Each number is 500 + 40 x the weight over its row's rms, rounded and kept within 0 to 999. Layers, rows and columns count from 0. Numbers have three digits each. The size before them is the row's rms in percent of the matrix's.

# layer 2 attention query, 256x256, rms 0.0935, rows 99-141, columns 192-255
101:493471488472440562404451499508517447474490514441576504500510567489473452494536479547496557557485442515540445564461541516545511510574540437495448509440526471464519482551562419463487499565552362
083:525522508442414501523538495533518497464484525454514489533515527507542574502461485554528495553541456475487484506420549491519484550520478431496493433436527526498492551443470475470476532498479478
097:486526499541559444464468505498503496534503471505464524429499456489464456495514504441424504456448588486548582457494497542453489460478498561516510570553526455514435472490546499557492490501489521
114:529505514516535503494537532477528579496490480511489465526556481558495527462513508499522481497567471481443491522490503551461474477514495561528494406418494459444549493510495494439586482529580530
099:481523507441516566488459474504492487483457530484549475488499575468507441498464481492457436510476467508525501523496505430526517579547504409503537539558495563477507497498452452492450546504456452
094:485528525446543593495458503493505503483467548483570484508486564444510463502507508502448395532476461502542518506527501433502530622506505409507518547599476563518502499521454446525439503517456488
110:455541511469541555486449468494486497472489526531580487514452493470490469523476501491443421522483471503570526511533504463539515560511510453490515556602513511522497499506491462531452519477425486
095:447571492484493479465426486432454537545500539477558552434485479494468457420502494452491459504540499537520514509640454552491539494463497473509530505520482444575510506528517463548518455482472501
179:501467487491448516487458518510575498514508513484445504452572540526546506516488449504560525540533484500475434518477543473487480521514482468497498401456490494464549517544499484481581479490529499
106:527540489473560481481495490553476493495494506496483499514532515541533452526465461535657499501572481539455486515428549503514512441511514448479486472488509472524521506534508512553593471499550537
103:503482518499458503516395574463471505552514427532394509445531536530480459496526467525628539514516481515494467536541486489412527448455513479462488441501526468550603462498510544524578467463550491
171:510467509467479532481448481473537492517518509485462493447557550533533479505501471522546522526521464509467475553503532492494494492473491452492484388447500498461579505566499470476597450517558490
109:521438498466483466506514493489520445467506482516419543499572509538497493456515438558597552466537503580448482511501520436469467453534540569488543439367499518500571550487513485450571515518578519
105:534427453559520502503464479510433542474475413472395529506524507481501487521528518469503486482492560497458542473515528434475473484453478539541500466511451545470525478491503494495545549449572537
106:535575534436495477482487420484492455539499471495464529495517479537538455497486462485581583496517520516533489527553550483509478437461477527455507474452518466514501490568530446543554507493496551
105:478509543498589454512487560500472484452508424522619483526487487484452529511482525553468369493558475478564487523509442526537484562481560482500574489543510485490518440461470540458482469561543517
099:516516457479440492459505477558592423498495497499481556405577462419507490481568484555534475487505535542449495526482491453508439452511529568486492467459440516485548496507508467503479565555534479
101:509507508510472575532565461464472470487496546462556490563509467512493591552508538540465555470497485418490503466546492486559433543566418516447481520441554439478465528520556466527481499485453474
093:527462516496506580480541398506483532508485576502486470498584573497514497510505550498538561511487494520515489556470540530476539495583499482453489551442505456447513506530455421528497568474516428
090:523521503496499545534560429413473468471457515471516477544486506550568539424488437485523543494538417491472492520532558511570475452539487490452510552446522530538456576498519548483511473450437539
091:487546541483468573512483522534485537541422536454577461514488515462464507510511573559470414499466486446481522508435531478466458563500504472492434538533482560491548473457443480515471556507460508
090:542527522503527468480487615534481449467509438546480472542484522464445517487487548546436456533502481471530501477480515454478529485522541468480453474506477579467589546434496496450427558507481479
091:495451512555503477497540543507513531529549501504498467488466494500423565510516492495498536479485491578513496519499529559517484395534487517514569509433498513466473500467540582464503483564499480
092:470425477501455514529470504538427478492449457524442433479449472492454558505535520573572504450509511496458557511477428431503429425501464593520500459465492572506578502487513526472505568552517471
101:511508518493489512475511486500549426535505530463564501499474535445512478529513541538473468479434480473468398474445528489532530515510461488525506494492513488465441483517506566515436471557469407
098:491566527444526460469481497486587434520515510517591491500553430551484494482460527445523497503500496467603466521496465478567493544472580442471470467517574463478513503512474498539430456501455485
098:549528507501432562497550501531509442523514559457539539485616547392466498512480526552514433524474552497474516476516531530479496484509541396514453486537549533444503569541478517473450497571521441
097:463503483482525443507575523564508473488479539525521476500531448501538510510484508470464444513490520508586447451532478450507498551478499509494517476548512561554472487499497383488482423493448551
083:457475514509507543521524430435514468464556557560449421459504544462441453493468510468504512457461501491497441465503496477494464432497463545579553505498486505480419454503511525502472581525486503
098:472550477533534482486534430520455518518496505544545492511458470489477487514485554494456542471421564540531566417529470535511584486503521553519518617552522524518440464499525524521417493499431479
072:452516495486510513477437579474512488503488519456500530509419476458446489475503456436429477479475516481546506520509474412527468506461449482508561603562530490516462481489519554511431544527441506
101:536490522450489513521516459514521477497513485500460500472575539529547500562493522523561539548543476498447454526486535534477498517537505463503467376441458513480544503511471450489619461467554497
114:543473549454452512522478517531511475470500466527443472479558541509575514532489481522575475545553505514462436519461548506483507500498481445484481398481464486492579530527518467494621482444491521
089:514461546456464479479514532598526475500498520582461510538480500477526576542513529587557464486495520531451433526512549542544525489460487480497489508485421456504493536493497532476489515482461537
105:545459587542376447558526572519499497508451441516548475515482458462530567490516516537474501530414508487526516487503557494505508490488453491503506478409485602550494443489498494469535581450481534
096:469551546442505558514506484525554494496502526422463474526547504511535468520496532472548574552523474494465542521483533505517514494560369420437568460568499472493481535522480526428541462427477477
099:569464477530456482517377532424476522463464454555521533531452465466504511467546381483482557531465507575525461489516485465507548491499505486486503524501484487615593498468504499526532518464453480
073:520475486523490542513473503450440497489500526525538513502471479535472546516494456491518515500533442478477463553462489551474534513527554533468477423420566481540561483516478515469555435486570561
089:482471557492479521537499519492526529537522439513501451479528537487528545497512594506517498556507528448445513573487526547534566464505526500506491390414485567441552397552490491459599473463530527
087:459533520486479498504514550490503458518530538487498557439462494529468539447496480458483462400429500529497434522508493559471454513510584567565429513497474528507542479452526459552488462561522579
083:510477516453512487499526581534558519485510512518442512492607543497569509552506532540572478515539506508460420570439507538474507548544502513454519416523449527451593525541472494504535458495508467
078:451470530542514520467442502460462564503456438484431470497565496490528453475514479472454402585482530499459584494505502494532517489452467494516554563517527538519484472462529528483515485507505464
095:506496564551467417523483500469507489474463501497560490484506462510539527464546497467436554547444486516577530511517489476537574542515472490488465508466489590552506479474541445431510496474533475
# layer 2 attention key, 256x256, rms 0.0925, rows 99-141, columns 192-255
107:501516531511522504498584498556490500547480485498471494527526450519501584500526510506556539487537506512402446544519491491530516488512482512557531416462501434523469539509536476484505505497514582
098:499514489506518487539501503494411488541477475530466526435475587557483526531463464444493467446534473525482481569580490520478476515528526492501475460439541539442524508517505516515466517559555537
102:542448492509452444523518533530537498483466550457531532562542429481475488518541543556497576521422510449527518529432503490524504454521479504513541555508498507565499473464523485508436524529473443
092:480486504494537571491448468513409512522502524538550532503501562557526501457495509432545538470552474528457526478596502475494575502410481557487531519510519504493445446497453513509496548436509555
113:568520477486462520530548486462521483469512445487437467447513535510487512537488476554521413508481494488504438538444505581487391486531481488505471387475476470435531523502520525487542487555507463
100:566468462503445528478482501495529492528526441455430451457535462531501537489439516551470465498500511486533473479446464571558402498525470457522441443479475486470528544458500483448587475485476477
108:491476481515449479528493518536596493530466500446447491458535443477569466528490523499494497525417591519544509491488475525541497520520521432506470539593514477516531520526518523494517441470435494
101:476463535543542493538507470516533552476482476463487496505492506521602490515507487522538571506466497462469500440490554500555554483437498508561478520516442420540514435512483472544523439435497491
095:527541523426504524495494469434489520522532466523516468458487494570458517451482481420498482458560490552514511517547438515511516473471472499444533453516501517504501485444482458485486455509499532
104:492546574506534514521549503496531438557571468471524535543593505545522533548477521552567436519525497527520502503496507484496484498501498493438548442525466468453470539557475563487500463504567491
121:539470486463485462471499491469439520563502502500471536537472513505496447569548481574553474474561433498445479555486514531454448542463511525508460431476406486530542541533462485448566442486531520
083:503511532450528527491463485453519565546544446513520514452452507525484534463454463425478483455525472581516535531495418518509477482476488506468503475535504506549517479478515471513498446540503519
085:492512435497536499508511499520499597566475432580566536452453509545493537448453497416456477398505493611522531513538437510464432484451483487480517529523459482507458458452447560507476406475503510
094:533491463455484512414485546432469519484491464551527467486543505460497555456503501529457507513560466464495479571530532502509453474545519525498455473466522490542551500463503529436509469543499442
077:494533508542501545520484535486543519511506479514519543483492484531515487564475541503458590499466555559514489491543453581484409531489448484501513483529543478523552510467469506491505416466436498
095:480545512487536484537541412525504428557494498501504521524495470516464503504443522432486453435468561531437449483449505535481540541478521540541575497538516479475445494530486527509487480507540483
079:457599447512477507596538552497482583447530534522532416527479510483483449451479480503476561490514454521483488506502524535530568476553442480470498499482499502492464532523490521480460498480551396
085:496480509498494520469439575569507460511483486439444489494506485478541484427545503510488542570471532523553530506553480511464502552569498484484512521546500481521495528552508551497468507470408565
100:446593484557572514487483517527470545525477490504479459366496520437570455539470554466542433530530495536484541475550509488455520460590481484439501488547445445542461426601509431534448468495505485
086:470450531470506491528534473489508396568540479480468416549534521566517495498493504484554501524441593532555464437522444502508458525477555447465494477556527514454482495496514541560464508502459536
080:521466483524471467473469483513486490429478548529456494442514544512534553555517496532508464532506424474474448479533546512508501496514494448551515402494470454454526576565550529537560481518551494
083:475486452494466518483469516467483522428461539571448488460452570517470516477478450460465461546475429477478486536472527467477478448462467497515465451560532514434509483504522540569493518566555495
094:533472511489512451493507473507487487527470514573564549557464456518470516485512484463473540444496503480555465442441513450490554463486457499519560537469567518530440474451539456578470488524491516
091:532475452518497526478499530524480534525568525568584552487480466467511524470518517444517471444533468511465505539553552533419406536495495486514517534488438443517416499513449520539493473508556525
095:503483540485527417526577518511456484485407569477554463554517436509442518462494463438482518468485509450504524554500484567485488468486495505476561534505457573512559549505532448508528455512478550
096:498442500496409498510517549480522451438498542488485547558508469528464535554520488566486576504464507456537419460484484482466501504521412473524482472453474484494533568529496547459506504425449498
093:497497555499494518475518600542501520503535528449467471484536441462494459471467533597528506465504456542474511487528438507572525481514510492509513492439469581475534490464519530436487512553574517
095:513438537530469555478446520487564509477486529495513616521560484500451536445510461476450554514467493472511533495522511537520426494450489500538455528446529468436517513425464501436550531430467501
097:487572497536569438521584507477470458511462533490538493511478497515474503455554522458522625495490534511424492472524563561429534463534474506485572535509499492532544467521517438516469428467488467
279:453521492530526482491513495520471532505485508517550489535434445464490506513496534489473512473454532486534540445524460473529530477506497552480515635553524507538443488479527528523390541507436468
083:536486525480477522511495537469511488487495479500471492490574576516509482488514454471476470546527470538500489546460491497441474486505533429488453392479474519466533470522490476454614435510571522
075:499544473434515513472518400520527432512550472477479539482547537545490501553491519505564525531563477484429466496504536545469473479462499537532539413494538437427500495540517486517501516515592449
148:526501487420506521492511451480508462501519472474475500477582582537509484518488485518532507538539461474465461565504518523434453486503479465526495362448492462460503488557478487475571466513604507
084:504494472533502516444485482486370506459526455609528446507503508489507469534491449497516462493494506508554527511465457561477489516518417450442515543520578597522520471459505465519506502486487587
078:567473517477531476455451517500455470479550573496461438548535526487464474457483435438499528503583436469492455500506543486491408492490489459516451434508535549483519496475507519467542502462507529
079:515489442476567539423458508447510458515475512493496473487550579552470483428416449497457505481511419475508515563525489525486481496487533510485484515538513527507548478567560495562557413615529476
069:482458475504413456538452442459501505489495500528505447474511450513514507510485486486518432543518467484499545506481525514461451530460495480467487493486446525475513528491484447474429494421467562
068:533506474443486489554541436490559504498487532472531516407594554532522501568442569526541463471578462524494496532507497530486463449472510494470511446506505502468519554457506481503491501514510482
110:576488558487495501516510450462527483491527527444452514470580543499499465555500484522527511503499461494459487507502542463473496464527464482510476425460535515466487529543529497429597512501557497
078:496546465480502534489526474533489555486551534474515488497507507462519466585525497458502516545471527557479539459469501481505550536504474523518558507523482537475434530518464489477442541503486480
102:545530505441481515493514493492467494503508430517441529523540543517504472533538487528546470544487509436423470536476529490479458484506497521523463367453488491496510520553499508491602486492601520
079:543465470495497510503423582585501462423488470481499534515459504447513451440504430497433584466463489529568471506539479403543458517522487485468505526443579530549538502549507508463541543457445483
073:461475479493513533476457506450488487493539553442486505582453483513465507455458560507514536485534463548539511470459479441509512463485506560510560581570497465476427476519501516477447598471499492
# layer 2 attention value, 256x256, rms 0.0813, rows 64-127, columns 192-255
095:430580506484538515563469445561500523500483499417515460486407479573402575504462561546515480495517564561508544444530475473538536466484533534506485477571492542437506499464493448491508428436458527
090:494629475552437450525557483552492508530475540517476521519441488502453514542482468498495543522532565496484485498536530504485501560507448478486488502520510522448469467476514509571481541561568562
086:534428536490522530478429545460507535546513529511500452512506484512558488425475497542537604514510465552513496465494475450454524475428598553487474507505526494542502446467554482465506528500468453
086:513454559453463516447507594447511551450498423541488507518557519461531478464557439600482522476504487506479427508515441512514486542495478454477491483471479478496597504595523524483505441522484469
081:520450534549559524504467484578534459530527534451523477499500427507585531511459472514503569541512486420526421461435528593509531490486502448521497480467596555507445477542517492513525552447479469
092:469493490527554436482548539494533528624487469568557499542502551476472560510516430562539526484428501610527564430404477439462473540493498517523479475536522490518499486537486519423540455430465552
080:508465473463556559470480435454475562520477504516447463544580524535488531489443463513432593535467537512482437475527482501500505501432489465480479479529524485544560457442487442495465474472504522
084:540557468456513460398585482473507437518486506505469496514496495451522440486531516497540402476534467444514506489542543565517491532452483447520571505473559478413553608589540526493486519542477518
095:512551482507450553516462516544563464487490479460452507446471409449427601468481441503510461511518522484505533624511481483457438471462473607498479494440492514504458523486483484528524548473502560
106:434554485516490502511533521425546458528493527411463556515470515443493557555488440561429478533477509543528555512459502461538476484545516470551483505429470525508483480547543484476502433433544466
082:514471476527500419505519517444464432544498497543495493475514601454509497428533439529565531468379477505477533518523551525518473513455484494558507492555453511493473422511495595527450510545508510
088:503526511473475605521493469510572550485535463532524532507578463515558452486512567412500465525572565438484442496507537503473540529506520511449527521435451460447507546541453504555469615570466507
085:540543478494545485456536488539544371498473543494484521411402501498474412498539578486481474470489493526488453468502417531504447482531484429499519510478477464444450511546544512450523460493467598
089:470472492467533531538439501500517490470473408504510509495513571559489501558447550555485531492491526557509560473551520514547578530500492472505487499498534570520510477429444455470522398453492528
085:517402509517470531565433426460576436557439438502531509461510503547483450403416511531484481582472517510517486492459511547448522399477534470488459473563466559504558473442451553472522455561502468
091:451533525468537507515462492440481487525543501412519441458550534445494454465485495435519528535472444493449586506579512475520590493463555482493444501500584511510510518536526533467563421540497532
085:441597465507535568523474470491481519505526414526446499534477499498476533478491461496484607462526453567438616477484421544516487554509512485502510503465560402478445448551539553516544450501478478
087:539511523429484474515500459554530511488489595426512515527542497498537467524547532616551548483527475427508453516492449490479520561466476499486508513571502518541511546556474448594480471552476478
086:440637539458561520527524485494534490512532446476484469528501463518511497564543509452536480472452526514481599463515478445516501559532529541533536520498522443494431533483547476512539455455512485
088:470557477420531493460517454526565586447584476567501544476569432457428519447518497555447546447507503513496613460460500530554475477493444540512561489524558483424478463426483469514550560560533549
093:543515530510570490553484470554440588464550486475492513449507443550439594552529539448483582460571516512505481488471494463502483478475539570430532537503538422533441469491492449560504536486461527
091:517458480437460491492535464528492516500439457569560624431556539482447500481504511610452491427507498455495463522480461472507487533462493592561500495565376459503576492430512541541478504527504574
077:542543533512503548458436451493471522507505460464489490586518439551519520557511496448449449486546490483550496544512444516506511496561440439503461516505563494487378486482484449505514503525483415
081:498454476517486477540546524467482482464535494565524518491535458515516495471589597482512587506498469544555497506430548472508549561505529506483555504564508450493515543505435536504502578531498542
083:513439548500554398438504465446505482469455465493489511487524561457490562508601460578488410479478474470500527510431501502509505560473463569491525477532542504550488518426450497596480508526499424
087:477526568533489490501522544484535417538503457546470629507512518489492473526427561546456490500509571491467559518427530506414508508546485491553403508490398499494499491498501546452464489484512519
090:559464510518572509438413461503481513534481533530465565475530490433450571508586410454479551551478511527504525472479561504505526478421529488507476460444587604540495410541499451541455564511461488
098:552404502451468472487472523542517503468489505519540448575539558479535460480493448555533481557463504514496515442471471512562521521499484523507467512538575557502538508455461452434558453480578487
082:547538520502502503476452443497526422551442519494459476516503492521525380505514569475503555616521583485560554459446553490492547391507560540436540513525498558488512497455523398539478484557473477
090:531496457522494521562428540536527471448533440539487514525503479492478513533514451566519488511476485402504481509568420463445471556484536492447511495463581454448527487603515500490471548500518539
089:533436546485493441464491447445408446532488459529488536535534535478499502494561491472502506454415535463475533533516479541495462474415457589505499517519494468582464477496457569549472486536493513
089:571495540552471539516533488500471568497473437599439391550532515484476607384552461522541524465487449494522530453509492521512464561454451541525583495486518543456518464511455524552483512593497538
081:469544422482527526418501519498510541507510488482574489571486474540509512457464597453498510470518470499479432452484473493525467444565494480580538523481515538437518495517506498491476506432532444
085:509487645478539505439455552523518463444454473426526432496525416515507569480414461513520517552519514444490490560530468538491550458506466541437494491514559562547562584417496498432485484551480519
082:547486600470571505495463566451538405426520505495443466430479488449506450484562491527507541452481522483515461571474486500517494517493513503488468506572544457567475504485498528430523465449487505
087:454506532466464451546457508570505495535509511569495491570505511546540455463503537480539460517517546449470472505487524516515513527469529466469493478519462509523513553505552437491492489513521384
092:432402511508540509407494588480518506485450433561512588474517518508489497488414525464471519484462508508467488506496489472530498477531553540592440498504491546503547503490477576452466551517531499
097:485473536486504503372502571506564460569488497511567543529546450503524512453443522486459562608494501473455453469461466508454499422542503456490466492414600517493487541513521430435479541469473426
097:525487585514545532516508456482488540561472427528475382514472517536491508497524466422480464456505517414505519500455507539558531552466479457502523477519571573497463425465475478482554425570464395
088:539455530533513542555477437440450546504473545561450479481462513431476510468521529502509466469528472558539486563579539529464517465482473552485443508516443512520526465501501445581499532508488503
079:564592523503488445511479509535519523550578611483438425506438491507531528483522447453552470529496464503512462513518491478514498509521438424440563488472545536473464538524541468512537487480464490
086:476496548505522514559500534522468446435518526452483491519500481485454469426515480537511463444532531430529516523471504459431463432508555594460548509483425431506461508481487527468440547465531481
090:520448491515529501447477420430528562543472538617502417506528463501490537433561477432523433512514491437522441538470476532496499495460476519464536477486459515590497464441507456541523555553484429
084:540485550546466603525451525523604463530428497518479469505468534516540561503511587451453511525489507463528483531485539474461462467534504490515512507489426480440538519518500491464567435497471461
090:534561427508501523585416565527443507439436488466486386503468529533431543499524521493548497478510477369504458503516493448522539455414505513475560500438545519478507427500537481467474534538519510
094:491541505472482475540449419518482465538464463503530468453530526529460517493512447494532471521496487448529496504485518509467458463466492523525503494540435415540526545630451608616472413514414531
094:492512584468496499530419443418583456553453473463441512462542497474476441495473480422458555549500547508493576506527565524471480493494559492417465497514484574563473473445462450422547415499455475
096:458499414492519515499484547496535469450526476469495518441442525483429526454515468470514552458468490536431575503506492499526539442494531597583466519551523491460480509525561628466497513440548511
088:498528644434543578567502558477491527498484460600498499506497488523492497465484559521535525395517481424483542542490474432496567543414445510525488510535407472513489507571439535497471502488460529
085:520485527551437530511515529552563512502525500444441444437546453470489554522466479506533473533522529570513472488487489482462506467543529494480515472520482542485546476509519508445566441492472546
079:465456466524491499498513443409501482512478512538522453485547522442561527362449557431509482433488437506471493517523489540512499482466475540480510496514456466511458521418535556510488505457574484
085:447480528491523537519498426479497539480446454493524526478542462462503519542473534442444440508480459502527494454602521446490484524497464471442550509491531526470570561527484486579506491419485564
083:480410463548458533473484469505510486499447502498476564501449498450523567528435486523436491489500458549526474514483530580564501514570556478468475493523488551489532414549499463539488491483510480
101:570473488500491540484496462487469536611548520534515427483570459488544552419529491442559475446497445571509496518580477461424530487453565508475503505504533567572453482475570516521508534549490504
088:474497415511484579514453458470553506476509446454523531521487555570486511390551560503529528474477488457474519500508479485526514472522500450505500506474450450472508489587463568546502508475528376
084:492437519502513508471584470537571489513536498529523535514467423523555469459470499562464555532524507507491485503542515577482492496492442468465510492472546538442472556546474505439505543513499475
079:522446577461574456561494459506570487444463449506532490510573500477507455428518511534499516505499517410550453522403491507514485497465556549479514496507513550517516528447454409539535469519457452
090:493450509449522556483458506435558546533516523601538412530511469451504400469568498468476508499483499394502527548512523545523521472465476504507515472448524530538530422529494456504507530553483468
082:504435391462497493440530548494536488507519450561482477452468510482449501514502506520549526491492482553495447520479503518508453509465526456541522467570430525527586478564571516471456503462544540
094:506446561541454508509478516487589522502497467452451451460558511477482506514531503482489577589472512489480498525503518507517444472535466473488520485481532550476552483520497447456552516541506453
083:616424559492482417553465435537485487444502571511485458505502530479469493598561510514541406500539481474521520482526552485519491515481535612483575509555565502523516568461472487563444544560455508
098:415548478509533494440606580529436528420547465507489494512420460493482530521488507574491501416531508519539445512426381489601465546559478494528499488501557467440471460530561546465494483418564511
089:492523540491535412513505509403523482526451462528554573502464479533462522424490479461517484507451586512491547496488516518499456479464423563552494497542475506511468477464467516519494481566506549
077:528469596475463434505448501517511464477512554413451425497552537445529441464521452576492575500518436450511501531490562476537512519504520488504500491477562563537573529509470456487514488549455425
# layer 2 attention output (transposed), 256x256, rms 0.0639, rows 64-127, columns 192-255
105:497572535470471504521461598543426485526519510539424518511462442510529464532463491486508505497515450532483541472526481490462459533479476559491470497499519466493511472533500473569568490455525555
091:526504513536473499502431523517467537478517407485489458469501476465553443499486554443486498543564515518430518554540472507539498451466515473474502517548491463554542462511502543541594449595480519
086:475500542449489548520500508507533495457443584508512502559482517498396512548451491532510475520420527426530509458454460475507479555549469487519490474481485503439469489466465475453554550520576524
086:477486438499506430532558442511548442465459487513479457553444561509534525494482505509490474501493486450477503519478537553570501480508457545515571482466484564476478474548482513488432480492519449
080:509438451452466513476527542519513513485482485456471463520527389479516472504444533474518506478467490525545522418455481567498503469497417520585484497471520503497469596540538505443479519501521532
091:461476521508506534504470440479531532511478533521453546546494571513490503537491560486460537563555496453513489563529507492450509513566488511519525525550475557479463539559536484485467437531536489
079:503425460521550524586475479534523473457538484481514482502488474525562491451499525473517504510532511491446546550448491483524578506495496575400549527493459475493452449489536511432553458531526477
083:502440503541561524517433519510487547522514535510514457435513584534457467464494499451452498456640520520543496514484506555531543497517535486524481500497533502609527494515500500494450468506521456
099:552538520566536563483449567509479503572452440455471481485509404488429486526565465494514527503519455481542532454495486498425457539491532549556495543487523476526556451467521571511566466520515494
105:535526496502496471515486396463522519522545411448458473519467489495518510513546456511499522519385472475525508510542513479494457517512422535474522490446560539449568456498511483525527455552455448
097:561505472454514528470519416510540562485573476437565458529513543533522519527465554413465461515432498474522489518499527501477524498545498421501471518553458541469452471483435470475401494538397498
092:503439471517462502425573517478537466418485493515496522487526486570519494511473424547555533500537518535426521457478485542523447476463542518611539490434491533519545573518519507491485562478556540
085:536496521571507491461442550475509482521522509515499546467479578483510507511458536444453500471529514496538517498556512490497536499504488402484539458517522495559500475506491507574479509517444458
083:476559424452424450539514597527527526550547524549482469496478477488572552464456533475519493495442439568512465580541472446505518490524521558477494452551526461428523502483474479472505516536427446
089:541562469484474509453599468462497429494544537438517503519548513546501533427477513488512509427469529493450532532490563479475528478487509441449530493479531429445400616495503444453502585537482555
091:493537505455501529458552462483565603475557534555535405529503404497486541424500494526493520519464514478544504456449475487503500560450489499431507496457496526494578556518490539463435459514490506
089:436441535475498459497456516496554497525421572564469517542428551453497468468531502511505441539493504440523520456495493547526461529495445520483489580465541577497529437481518493491587442482422565
090:507466495545514514546527524507459459453487566547462467520481440486494472481490487534510534521607535587495559466426466507510477521483510525490469490456537490489451527522542548473536485499606521
090:508489540472518514508505551528501581476508454535504450499451420478489511515517486494514487535539462514535483504504476516479515549512527582527485495559548572531580427497457492522478419544478499
089:527487477524475473569472521457501408495474563451437475593477509523531446493521546486527515554517419516517488489503530496600462524488501501485455538458508497524510487461514498468515439415478521
098:457478554495526487547448616503419485535477474526491555452483464464521429502528523544499469514537507430513501460507472453466489484490492475432498542591532494542489482493540480550562477458568510
087:480475466494537533578495480530457435538528577498512483518505596485560470510416499480503406546613492519421507513501576486577534484517481422543501512460487490440437469528531445506586464473543471
077:517477552542504457472518538519482444492488452557549554502464458515550471472533460496531511471467479517512486512541466462459476489450543532545475463474578510556542539484554499510575524497517541
079:493502513445475430474571460549509522479501505446509526504487496521420505519498472484527472553553490524480442520450464492520476502508479525480501480512530468461471590520516506471439513492544438
082:465554467423522464479507508562502552508498562511582547524464484540483549524510486467532529538421452495491436523451514531468530480558530486497447527465481500437526571486521475475439500506468468
094:490500475459493501473483431441547543534508499477533498500529558490468521466531467487468470465530492547438517529584524525455510498485466458515535482521546436450584517491540469558535536626427405
088:507503500458476401466496537483533453523517469481544540549536526525478550451479458516527547557398449517537483459455513511460425531511425489480542489491522522454482562498544515467513504478457469
096:495546451482493525573478456466497508470487583498549492530490494510511498502447582527498542411498486482524461445469502456448472516503548503485534534492452466491506522485466503482431414500501541
078:494491526467464458417539527521482480422486483513502520469464571541548505473489501532488567493393481509488517468495498461423446507489482465505490395426507522487535547526539475476522587486568550
091:514512489538539485489509536545443543464482476482516480441441416532482553460491494434534478520552509488485557492484486541470529510485499532517546497510477517548565472542473564493465462529503479
106:495510499428522564494513483532510537494515467477613484492510550500514522551497532477463436496399506493497472501488522485447537521517540421477478531567473542476528515490462426498434487538428495
086:514457530446491499516482410471566455465450546487467484517479467549494436473478524507517486568640451439527528504472515493542449492486519585468499610516509487494405473518447525412457452423543538
083:510433485554483546540462437475470518463534458501522502489529462536552488556493494466524503487497584517595508523520457460468471480475462469493504502501516491550427480527506516506470501470505467
085:499518436471507543490506528514468507562479486448530473504475514475463538518492459535491477438433475537553432492496513525483540557477517523466471468426515418476542521457537516481481520477550504
084:512494486502533459538527454522512513483510510480426492512417465443471562514469467523484433453431476522554482482482499549512564562521470512501479413482470528458482440463484494479461484573528456
087:443468530445554504509555568529497499452465517547486549507516565486364526532489480570505485434470502532475511501436438505399473531451466540618508537442454486476560527560449506452535538534604527
094:484509416500475554526520393410600528541548487474559451541534541523495544533476425495500454467464474515503494553492507525491493575538488501470528472501468476439499496467495509502479499529480431
099:495432508530429504486515482566479508482447461453554523544495576505471549534538523495523516435453527499550498468467565489424498518517446486429548440410505519508557518510495492468431487593545468
095:526453494476519491470563512433457529497563480532453514515425475552469500443474508512503565488504425474576517534488500519503521509422592549460405551507535416489475566514477503485504485506471543
088:544613535471509446479526529494512492535440524523502539450537524495495473437502463539463522547496512431486491527515477481535482427469569448497526545556541486540429505485482473522564570441453467
083:532472546508497493431447519541465543480507405524436517489478457551443493504508493491473574492391499481531548511491496538451505490459511581562488513546481508528485480550458533507499501443560539
085:515477547533480494538494463483393500507474534486516535473484461479462548536541487503475475526533544508577440531564518486438510522535544453519514499522532503512462517425483460552486588503484462
093:519516558495544480480524499525509453499456482489535508551537563579438490492501463507545527492433449495485480532418519535503469447519567535551424532437482521494439540519504506468513560476549576
088:517497533500467448515566481492479490515587442455462496525518416573522482485473426525545567515501512500423554501505526502516517438478477585568519524455480504448428536521532473445550511474556515
090:511535539467520496561481501439455555513516467492443484442452445543405517479522511449536438470487470477575500554488416394450470486481507592506491571499560459496473452512461550504562408500518519
092:503489501565552554467512515519481471502482546501475524501556478486519460548580596497508490476574513458447533475496527506550574435484503457498515545508486530488444539540511507478479489499582533
096:493507490421518435469582552512472546499460459510554464499449593428514555450499500599508506477361488500549487514493534493482495534553520532439460511464528504438595526465454495452504585521516504
091:527538489482499522571455504447505557549541618493516467532536398527479524544428519416519412519449504532531480408509513491545524541522459435527465492526431495478486441432522475542502467486411527
085:492508498489520489525514506477491522506513637584427491504500502515450516484455416464520439519580494563552486513466487484496547535482537560534496435517557498495423543487568524520499472482523510
097:489470475519495432482477517495479450505485500485401474494499421475526466480502517551529575571609510494503548509493532547567493468485492576478515550471494462537461537504563566470516514466599489
087:498512481477511503510539426472516502480490513511567455541520607551493485520478502497482439540400501465542452497482514499434520487502568427457413566462436549473509444448469410516432541456452525
081:484578535538502488512561588512418471541513478516555561455482559472477552451550486567499503535484532471471473552464486530526529493513509498435501513480484486548472519557487502503479487442536377
081:500458501474435537483538450474541426556430470469526538466567481446529484461498452528503462510392545464550531484526524492515452580512466430415484532512549507543445500484476442504517566526399518
101:493515548436534496442518539474488485441432484507610509500488516534412501488483486536472476581486506458545533461413504501439517530471583454508431563512463533500501507504479454479492543493537509
090:501450516540468479515560404462488446450548515534474487563514435619544543499493424478571503568515556507551474496469514502533477464485491517512512446462572541466440562507548511482467537482445547
079:518498488521524565445507577494544429467361488477514462485463546501481514477471483530453487496467511520504473449519499572540457588514537467514461437471476448581544535472550506479457595506531486
079:481467440462530489503563447471511422451502529470453452528461470502584521542474427523534562519523489534510459506444538504531462478494510468482459513415473492481493588498545549447415559550574473
091:544525489499545461510568466475547494458491532460484426550470495572464582420480472528518521480487486553542454537432463522568496536505520557546512466433486519548463509465545521421472476505462545
080:464521434502522453507480477520535496454441567486510540567537573561538516535461578490517387471480498507512523553421497569564523520570521449435495455477436568484382473500473496479440570534558474
100:545469494492507420505553474497454473463549480484439460546470428497526522438529464532556565485505485536461497521472516527551459463475458645489547528444516502478463526512543556462465502474556483
080:492507489502553522476442591541497487504527550548509548367475415546495509501488487526496501441489499540464480468468480477463484469468567485500496445595482462522462552489483527442440476433581555
101:463494452569517497570369475491498428545469512522397519519453515465536418549484482480496482520539470482543506469553469526535475504465461538503499487511472521519506430495558504540524419455506502
101:537535509502504614471514445521504565482535480462539508527493552507473526550526527486473445458398440511504482539515510458471472537503522472474502485566476516491555463479430432556447443512457560
086:527426459490512474477547443505502480491549482502436488475495436443543549410507456514481546499498523536547470517498518530521487477471454527480553508459533445471454551519515571431523524501526472